Part of a small language model's weights.
Architecture: RMSNorm before each block, rotary positions, no biases in attention or MLP, untied embeddings, normalized queries and keys, local attention windows, value embeddings, hashed n-gram embeddings, learned residual scales, skips across layers, capped logits.
Training: a variant of Adam for these matrices, 120M tokens, 7300 steps.
Each number is 500 + 50 x the weight over its row's rms, rounded and kept within 0 to 999. Layers, rows and columns count from 0. Numbers have three digits each. The size before them is the row's rms in percent of the matrix's.

# layer 11 MLP up, 256x64, rms 0.278, rows 73-94, columns 0-63
106:488430432488467461512612582463549530466461505478531495456566462479525496509442515435654544519532523470544535402537545485431535441450523485437520485504548490427519468586547490450472486473621552
083:492434447531538441494575420444544451523501485493482471537540546478544464481457466601564533450576498480555550512396512494573497586530495507456553442487483574448537355473499592478457589513515505
097:531599508515543416512611447547474550512517413532446577465524479510509632450485418484549506536472539536575509524506571444534523467592466554542496499491476549436438489532490498495535472372535464
096:482568487524565461460520573590517390510442462511563510447401564550357464562507457454530435541574513456499493505496536509462537526489441461490517446545486536466487535561623483549463440463478485
098:518528542518511504445538495431455445551486537435475561478448568375425492462419490623555497452528437457457497428551552433446505463469486588481546472432581540478427491468486486584531483444483523
095:520482373514474448454560576383457431444468510464478466508409474404508554499412544506489489479514416478516549454446446518493565466457418434471449527493440512488529467565570496505491507443557580
101:606499519529541478494535518573476504492420487482556382459473451487572534590411462419543499479513482435531528447435446422482470475452457474511500415530592476475456440546455469456510416500597514
104:570525460585472490471546518548511404496442548492561535454591583573426597594466523573521491475549534513579477481476554504455502408493555590412464534435505487444434459520524507515530475469504466
111:506567414514445428551470598497460451446472456521538548485508506383450548517490540553525520445463493542480580531438513459441505385541485482552488498559520491554457485592574529506526420420448582
087:506503474501514477480468492604595530465436516502506538553522431420545500495446387463579460525489526535498525433400550453479528485543456532515504459511471539490595512536553512590530362426429554
108:536481467453534532463539582575460424491409454489587504522530497534430470502400488485499463353478454422469525561465485523510540528540498563529398530461589522480520519554531519502545510379486542
102:505597492525592502518532511561444489502457465554531420485482551503444528571454567480569509493564431517538474362478487499529484512597484480519382481541526540471426483513495587494564434472467600
093:494495555473472459510520575546429461433490361579518493421497454498451519532504497541529437430503493519517475424465538443457515450435578603480555472511490516421449494652451501571541502498506468
106:566554496424495446446515516533489478452417528482635566533508569466536537478369455427518449503540444478499493464494577530475558468510528511464504470450509493410553481535445552505581447381469533
082:490484517603487496485473565528460427517497506532547489447509520477504449464522443500529512437493584464590551464380469500566626514604522503444471427474471470481560413553549536611510489465558472
093:476583475458531488433470534529460457469493561514481524527618543529521533518524485479550431529535514505544460435380488507340558544544509576419422513590480487496508513582488466494471504563581513
094:428541486461444469431585471469452456545479403533531509464559503576415486480507465615558508519491440505539526396479544465523492544562538429513393468549454435437461501523524515524511432510530607
091:533578597471472433477506612464496550515428534509488609376536612452496469501442484510482486520527524460534500527537538466464594523443544520536501453530533508468489480546582477582530448555467594
108:577492509475562492418474542560486483473491443470474465523572557516489530464424479524516453567626481520513549445483561471497450492479362608555481470604518488474477461495534522477507361458479523
101:475473484509436476411442483492568461531472466554474514511514493432504497498481398495520520347592530487532539462499546514568520527484467580442427406538441515452449382450580547518527565502499459
110:528491546485513442500547532563474443514469366565518459465622624495485413507466517517534458513480523517527464442539473514484520531449411516496439487570615542454548453568489498567524510426569521
085:580460574581439526494517558572457495471461530445540527398448518496500513566507435478639468467464504461572597451472526438446548582542446512477552442444498534494480479562430531493486501524494589
# layer 11 MLP down (transposed), 256x64, rms 0.279, rows 73-93, columns 0-63
116:536559524449577529496481601418449540480513485544533512572426571481553429552423511503571474446421418487532417433504517576550456516589550486481444534513500573550481499588505517551457487497472426
075:602536503439466545552528510508467508539628442600514517487508520483583442538575519509430481555394506498511437471488461471425457470488495451491474583454454447471471553562505444490500422455398443
095:493507456437551538530512503510502497497473537461432494533442457529595541521596458602500525445516533484395490509500486462484446435486580468469483438472521353545430455513422601447398514480520508
096:527590513563404554528522433508430446497523578522446505502447415522477453550557471494535508506452491495567560523467533466560475457430458511511536471417505567470461534501516352476550456537368493
099:364478502540472577477551460442515550476467619518491558499494490547559488504455506456482448495472518583544479519445526390466469485535585554520469461436438424480554499497456489539421450552387534
103:416569436521513485498505583472528456524348533496477408494443479441480506454429549535391427545390505458541471515514450509502535542504476473490484554500551435450552518534516540462385485559518484
109:473525562507461518545619457543546594512488392484569512527402382487532487535486584504513481401407582433467495482506488521518508530449449443503526508452576475542468472550506457404480532511514472
108:415531382480428484496577490464508514434526567501473528508510482563452604490330527526535496544494437483549407490523494432530513419471512498530539531402439513505459497504413509478445483522530464
116:466414567443548533470568450508466510522458573468568453506474473526506368502371529527522531468435529504479563463553552533471517483485551531529511476450539479437463513535511394462527397595580497
077:527477528506480487517517483558416407494479436590533438396436549515556501468607445490496507455533499554478457585437458478519475635488476458537501440546496562399536544481500490489460598524446522
109:521521553479439543409480558483503491397513484428477533506570445575517377511458526578552585587505473459473517498451477557460487440582558463577547430513523568557464426518454536525565529495485489
099:409457520587546550504491522495612530460480472503492465561448521542508468557412575427532562523548459406524541408558484526516538439494469518480570526427507446562550548491408558548481564424488499
082:592469558442524498500512441539509503477517500416530459437573561499594490479489595569506549522428513456524482538436454527475572528599465392572441538543466484481524514569564546589574458473534488
126:513570542524420502415507570512568519506535564552502516453486426477529505485658515394467491524534486459554531449493499594551456538471508591451582525558519491428427509478546459513451504461424469
078:470487586574474491537448504488527529503489604402517475526424604587550473494486536534415571507525582549437498550530463459451428500486574518538466504535529404444488539434523430510481588564507499
084:501537471517529437575530507483453509514510488570429494483509509502591500539683563474539523507516458516554373493577444466534528560429506515515448576582480488550578447541535510432493511436466490
090:506492559526543452533493497526509519444456460459487539393510544487545578472695539441467579467516541506466512511530513457466546454422584507434508524481524480499510447556396518519457513479521617
088:455531489421550448570504475546470445431579535535476505541523425539579459519628475503543524519524595583491447476481593548605464487611506499521500518463454491587522453439545480548513551497509479
114:449436507489549519476426512462428535425532542489481500466596496521542542504468430471484495526564485488450387524601608409508420502467459552512482524499483472546452499436511524523498459339505441
090:439495517453454471505483490462468534467552460438532540503453543481514446487481529506488538487475469489462492508618600625446499549504539504527554478454520555446517511593396418500525594599483626
110:553512476436513510565491545513470582479538529477642604522506436634461524463491497439532445475426545611615496545504512500584489446539535477469481519472473507554420513484482508452511521469506558